Weights of a small GPT-style language model, trained from scratch on English Wikipedia.
Size: width 320, 5 heads of 64, MLP 768 SwiGLU, vocabulary 2048.
Each number is 500 + 40 x the weight over its row's rms, rounded and kept within 0 to 999. Layers, rows and columns count from 0. Numbers have three digits each. The size before them is the row's rms in percent of the matrix's.

# layer 4 attention query, 320x320, rms 0.0258, rows 197-277, columns 160-239
053:511538481519591495408511445527455601518549522526487500476437515497492448537498452502532488520529558528485453486430536511472487501562475522520505455484430553556520464506504517526493469493484543530528465497489596440522549469504458551511535484
061:513515514449574485481479502522588489494472516477423417505474393454466550480518366439463423481494474449486569466515531519556451449541470489491475583511510490463510502505542556456501479515584467484462520548498551499469537557466526548492544481
066:466494505563552519542577487514492452488540528508554571458551513479535476503489603597502519545503583549514510475515480453524447500551501527491497470512545479470557484528401475488442581527528507480444515486531389465484488502543480477492549455
062:566554522496442540487521473513556509488489496483513513539428483536502526509499470548478569473502451479524512508531495542494456494412455466527519606452548482537516495476533490473570475508492444516516519542482509594497515501475547554494440493
071:525501442502550459463475505543484482495441557491507538551502441434458564513551495436494495539536471526562548509450516504522538478517507457449521543430457476488510475476501530537510507510595494405447557539512517572487548517524462443459532427
050:493477571479451469549441499507545449512559437496595518506494487556431455435526490515450449466553436438520497591494513501498563532491490551483468442460547567454424525478507461525470470481513536536453517464459488424567502480461485537494491546
086:519518516444478442472447513518560528521440473488403453602422469443452589467542405443528487529472452507497495521496504561530496511508509417492475525494444500478472513439595532483549455510582471542513536552536531504471518512490464485520449486
068:486579518501564485437523463531506439409480478475404461533487487515438497478457454479510491556518578576482521489540566505518473515546526468535490478539450512520511589500467535469572450459390523542479533459491527419471513562547493561524470520
071:480401480525533560497478520487501545495499586530551486485516468529513490544529581468476470482528492474498393551480453422467524427518488544483523470473491480497562435496414538458450533510451483493501422480473481481551457469489491516493570454
082:480406498494497565517524551484500514474540580534513502421533511514514452528516608528444553504504525379497476480518477462435485446422501568495515498534569478518537431525427510475458500500472526523489486486480484527541480491451503490469519518
064:464488571507459464597527532508493472562530480546586561428568508519469415507531555513517509449449465533520431530535486537522543552461558537488516528484595488457497445466471433515469476487606474485470488535487468492532503534459455456487473503
083:525614517495482512494469461515467529495478464445414439594419500485516550510491458488551476531471494519532582498485512524504499546487472465514506502501502473511486638471569469550501522506527512442510472498523497517476498450510524527532447530
066:492583480559525488431493468494484496493449510450404505580501520504536499480439532518508512545529537547521510470506519461492448515515486479512472527498455498590448533532499480481485490533392537551520524476484508498464520474529510519471510515
076:508453460469540501516494516497532491501481502520617543447547487543463506522520437443491551505524514427494475485602494407440525481530483539548547498499546463501514425558473502439473485518450494479556497492473502443486498504474533470489517513
070:518493539543500530542528528498395495485524513478468482598499428483504462533522529513542423464441518541507579463540519532494502514505437479483502512516488497490496526488561431569502532448503487526499469485444561518528413519480564581558508535
095:423439435517560511531515518536561403516487493515529496443503458460447542474470464463502487460450490547486450452498544541530523473560494536445432505469523541504548460402477538449506503525508559507496539504442482456505458537556466503548487452
073:498507513424526559488497423518458519503522510454419496578461516467524488563496521514588552548464520496505542503513471544514528483510479512557565531504472524428483494520557527566448477537454537452542509461458545532474487525480507583518521508
109:502570534491497533491486501463509491477485485481497531409511495493507510467465426545446528438552457528402555576493500479427450524504494502531418517498479479603541527452477493410546454413543471556488467500423442497467464513506526494497445567
090:475420509493533473493551491520542544505526522535474487450531508432621414471416505504444441453522555482586486485506427493466504540527539446512504472477457510480476447476471559495515494431478514559527496502502575456559540606509489500527550502
120:555552484442550468495446459458430504538435459573487454555448508526502458476510495473476491462472416511487532511493500504484519481501513492537506542427545507530523520422528532453498464506554480443570515500497502546481529455508486570487465469
106:434479498488480452496461538536517485511507511525485517481457497448506530429513485562488497522543586469452518571478484531574550503481512504438545438474442502573448519466438506466475526549497525508497525530525478446490554571520521462461456441
138:470444462502497476481514523499540544526475481482464435565527500467487516474461465506533458469473476555589496429527477527541485510521494468580433523540491472499561538486512578512498541530490500422493541453488509545498526492444456468550555473
113:483530474601503449532547521457498505432591519506478561517421408478510463421441507489461470498513444536482493408539505543477516462489451457492496478446475550521465513477419505482491445447520483535504503576466523470474416518477532502520527472
132:474459444513538489484466557465441485482514446562507501522408442518511468574492425479504469454530476520517474464525487589511539538457518482463458460470401573493476496474588504457551444460443513486458514485453517507474508533515526608514518449
130:462492467533482504529438470527480431584500473455491478500526489485565478509501497500527505508505603443548543532470567491451523440562490517542504520465522564484519477534472433522586423455536527562445536519503570468546496463498537428483564532
139:484494596541478584550480505496531452552472477541529460513519547457432510506488459520445518470452576455574493514479459491487493456497468564508492540568484511555537481439468447560481473510496549567494473461486398461525455506499438452433544550
142:490461531418476474501500519477517498575546488392517510545530564488477552442453574501577425483526475447539527481509455504543510504534522513502491512443458478418553459534501457484458464524530520493521423462458535496452480453480507583490472509
141:472534518494517460473538534495540491465510450527524560460519481545527521471496527486461526499489511480484540519527498439461503439510479508536477525523549488580427503483628482493512456573570544503507488557578487488470468558519496576469486541
137:453492530483593499502482534520586574546466414444526528541503504521595507507538463552496436539516589545462480518504526542520479518511527575485473511473436548472485505504521485498504522472491491484601522545561539476531517492470534502517552503
147:457470517482501563527570524490464562511472533482500529508488551454484539551577520454553537385490425513470443520561464524481545441492482520522504467506495519433431484517489473525496512462421545496401506525511532505531512528466496485489548464
136:615511427506526445484516569543537481448542544539489588438577516534498442462453518558500516501477523528472547509480491519498446508495577461441531481553462407474520494508481465450546480439446548474516575576451539433495468529393526555489471498
132:590519481483506459464509383492460487527494465471494483568480505453511520453426564526487477474442492489464477501500453458572437475497543482511531533533490511503544500562509583468502511493469537407584588498480508513530530561453528454427489505
137:537485484469504554536489472491499454437495491567506479482510479512512422476488456536520516495480464562578540473478548460460533513495531549472531547559491548454441475525424532476444555465433446400585492513485450495486435571523505555491579511
136:575489608482549561468433523462506447534511454467511507430540499510453526508514530573531577511497494536525489532465554550565485588488554515462449511474427476517481499515527562414493562550488536431389534435556546467425484452606460494474509511
138:508522440476485485480480535433547522567544405554516473505533461515441494514534530520504474547488456567412465494562440474430429512529537503510511521483451518586565471542541537485521476536550487495527544516515437557477441468485513489534496445
143:491493500490456513456503532492520451486556494469486437519408570513515504451549434455511490476450516479509510530366547485451562481491512495457429551532527503553529530494462478500544500553478548475459477533474553423471537435429447474516452503
140:520473430498466442544470490519457498457477400488567483491465505544505473511531495473466467509512428441474484443515601459469538422461496486571493520490528509531540511547516566559541488496508423423463515547543456489538514490542428492440571520
143:575501536511492546496514524518498530433541511417520495491437531520553460489463531519472483442489541437428472495486490556477385529436525477533500492494519531522516535466502513535554514528441525444576576559522519528540391513555536555529490506
132:482520443462431503475502495480495528526542475494531498575514453502546566490518462523482516582397499483480498536410445423482528493499476490550528527472541491438394499523488467463490437573488486495534443523456540509521508453539484533494563484
134:473477518567507562559510472456448530493532476472486409504524473510552545486455534548547514492501495493516473506491488498489475469496545401503449566530486445467480571505470558563477521451534414465502492479507468621477502489494462523527523580
133:594427526502481541501580515467450485565529517452513458574488442509567565529514576472517521515499475502442451477585532548560561463492527462512490513497534546439468501555542463506469493483491528454469483522404536566518535508489471503540498503
135:517470506564514483452483481426506473559562465437463568506536515551525512523469550490591438557490507536469444481515476522463472534539418505521497489517519410485474480559473504425522478479562425500530556515499495478521518511438520491487527561
145:611492551490513477507469522429470543473456521509518546547503470466475569534484492505440503510512469502517530531508529491436472495494490504598485509535484492548553498540452412423536535447420490576456461515511514537497539407526587487451479556
138:498476500488545576526455518500519493523504518522495481541496484495522510591462480510502447413538530527442447494539502496545484505515544441409500502522538428547515510484477548457528540537530511542459542462494468491554462574529493526497482518
136:497484498582507462482512533523492535522515462551493481425540537578508507485491541502443533461479552470500483478485448526458454536442587560477517475511506603495513503464501528485452547500561483472507519481530490475579443515433512470459474471
142:464513579517503517537581506461545509476571416510524565421458589486483488451473464495472467426548452484568495534522501496473522436515518481511548467436457502478518487485548501488511538589515420461507517512538473452575429488448534487459464495
136:493566558495566418487538446565528515519549505495515532539556451537422552487448480526490468580489545583562464485502510513473545582465519459520496525526466546475488510537481492454492401555496505516508538493485466463482498514536517528403454543
133:520524584515500532530499458513440456548450490547513424544473502490551469488448551521455442495490524452537580554507558522508585454465485448415530524488475467480484461478480502547526500514523498555541483500430544422530458544549530595459523466
136:491492480509490516491568474542451515488449450440507490542501438502426519587455511452485558504487498479475493464583529522530417514486546463515505489491466527574639490463504522526441584542432449511460531521609540494426550499419472568525483478
135:446466465532416509531543474470596503521445522463513484486525535570511543489543538519474491500459489491442473573506428501497452516512559451473464542450462505497431491537495478458515489488477470499459447454551547546458416568524576595532453466
143:491525563575531466501518502427499515492528505481485455513501439441441438484561524518546496530491464470564498506604500461475523443489522518489480468595549472487417561491535529477598549517534596463456519562485495521464472536461509490532506528
144:378508480520459507532435448544543553455472481464510604520501504542483561512515498469564489511545566492520473561538477473478547511500475495491460426539498570453435474546513503497481478522504445439554500424539524483529550523466534492556556516
130:567523576525505508476531485504444508472514450444529528513479464428492494527487457501501503402520437445519440485459513483525506555511495457412506553548461502499506460505504512504454484486524497533454528429452497453549543497457501416526512488
137:469437530433499520460460508515431476492522526585532506483494464548490517527472448449527524476489542473497522491481529498504510491547475547414550438469516440513544498557567554609572595510505497495522504588497468451500481522529584403496534526
143:489511537474519499479491482532518575502512451519453453536498499482464466501510514466559447516563463494504504492478552458506467556526542488439507437539425459511434501539469461521513492506477491427492534583448518471484504462591505491529569525
144:528537497572512443503541511486482512557444599524498513526516531548542471453429553537394558420460488514562547531490535513512473530496544546557410458416516486453463535442526503485510375553526571453478493509540547442584474463520488533459445471
136:611511569561508425564491514475519441580497526483530485471494533507507528471472529465485460470480494493578478483543502557432487512452553510455551585569491446464511452510454489595462471475488495559578564576419475532473453494565474501467435491
129:538516485526494495476509416522533477524469473481461462574495527542448471521463513531513500516528450554515545414554524522567524516518531479539572503538507579395538505517480475537468488415427522457518546403519571551477434432480573492463481515
143:542478571487525508508545436463527487531507459525480513534457535475509511480540472441500503552564535484528478424424470496437529507514390480452552457494496540453523453499490565508442456577545477511436493458455522539532457475490547573470479496
111:465580568527527479561525439554493438523558467481557465487549465466507523487547460507498502555497446473545447520520463403470502430445459548513492488478493544491523512550517495447484512508567514545426547593506532483507467447476638507487419443
109:490503507510475487486456534494484542470432512510380499494512571569441493548459531541545490504537607428493417487449472553511450545523474392486521487514452474540507500484549501472491405462453448483497460419502507480479473496487426464535499523
100:487496526515559540521532410486504440555534502502574469527475438470530503435500446389493481485452452561495543509559565453493521469536557613466499535484510474487524451546473550478476509549578492534498518552484543561474569542536564550468472475
093:479507505474536530465481490442483447522505502547502448443604503497548566604566574559516536521540508526604445543480503393415492471464472551546495476512492498486477521525447466453478468475523511547499541486459468467461527509497572515495448505
102:519405483435487529457488465461568466526509491519620571478503505498551522515560568454508504487467481500566522473526519494520526457424521525546447513455540528532520496552438529532514542524529507568499537526458486510535521552456526561450467536
095:506554566459458491513482463524537451513525470456489461461533482462580500512525508524549542479442444439552505503519506453438453478480538504465532483550521562491418501489463490498504579469529484481454512558511530555566458485462597493443457466
096:510430501509537532460527425546495446483444489476586532535505517454559509494543445462446459551471460510532480479548545471489446430453551544465519512458522512467483506501448551586499544513529513517524502577496586511499468514426567534470429480
098:465536472562487466494530496599524538477524465459443462608430472534468521459469460482477496457492436525460504459495433469562548501529502560479445474506525509431530490482549497514481503497521477503487507526466534528492479440499530550492486410
089:511449548440494491535490571442454570458448485476456488508481506541505555478470465574507512520484539460428496491457396583503494505502521440429492527599541463527510553504535445545521434518461524453525516475545516453525499524489484522545516503
100:470464547545521535470529459563503508489457486441605473488458519442502481478517419488503405470468487547516531486549553544581531434432573532426525525532517493458543544493488520525484562546547507516522451530505567490525471545474554523455477513
106:481556476531491456488492563467441543456548455498397497506506545546520488571452535539530549510550562499470468557472399469483542569507476458573485465535484464440551442472546519512522483456460504476462521495464457487475524421511415499519534494
083:464490513483494518515453579506473532584466480499509542435493483528425456506521569567508457456490534516570424458505502565508408510545494503561493531520415514521494466467469521454476421435452448484556570386481480522496548542497418512509494523
088:505501500464552455503503530542476506486468535511542439488535469459506478453532455457446476468486466481500548519516557474433467406438524541489517478534535520517428574461503505536485601598527448495504509497545632493479458529479587533527425467
092:488582549550492463512524515490471515493486480509431459506490500552476390451440524481482556469488543449471519515462468431479479566549475473513479455511482454498495520469594471478531476514399493519505462448518437479478473434520483490536545452
089:452507502499484523512529550548491516471435524488453476570427568516564531434472519498539496525497507488472539480494449562441509504509466545477510459455533524501468495531562501535471511576521501476535503500518543565471487436470530492595457528
097:528552511448487440514507571527540561475461490448482448483475535506479537511435479545532502503480514502497514465479454561526530468435552428419523530565486480434503509434598468595486489471501475458474517455537551452480513535515464486515479502
079:494508516514515528507460472553437469557500462448499537547478466460494451471501454396483480468517525481516528456499535515487507457557499536563460456399511491446563553499515433495459507471469463532581529479535485513540510480517536551425480435
108:513518514494497582529397468454537462567582517602505537499522497495479486538514539495473536529533558529522491537471554465488471521537503536517507533513498474494495481534424533417505502456496472494471461487513450512516543544526468483474550522
089:504434522415489488484505574550558556510468511526572485555456550486509585482520514503484458549504489487532551454536478559509521453499494478439475479521526546489521527471546490546398522491562429521503465571579568514460456532529531561520515499
087:525481495489449479449482511492483486549556466483435513427504523566523520501496580535477496417498550530432494493492439461536527565457513495554515488561566460529536456481477493451529477534483490492467460480552474433530532477545425475527560492
120:483450435473486526493516540448561502504553457538547555414499536563447553548540551523517513477571531522571409571517494503465489478476517510486475514503515489538506432475470529465520474476542470493456473504541459469524496593465468483531493531
075:518517444437435458466462499483489567443487514522528477442436575516489569535507520564507535492524537469490468523549476574470527507476520478462512463520493508506433501471531561424525563509515510474425517501463467435507482536495524480533498499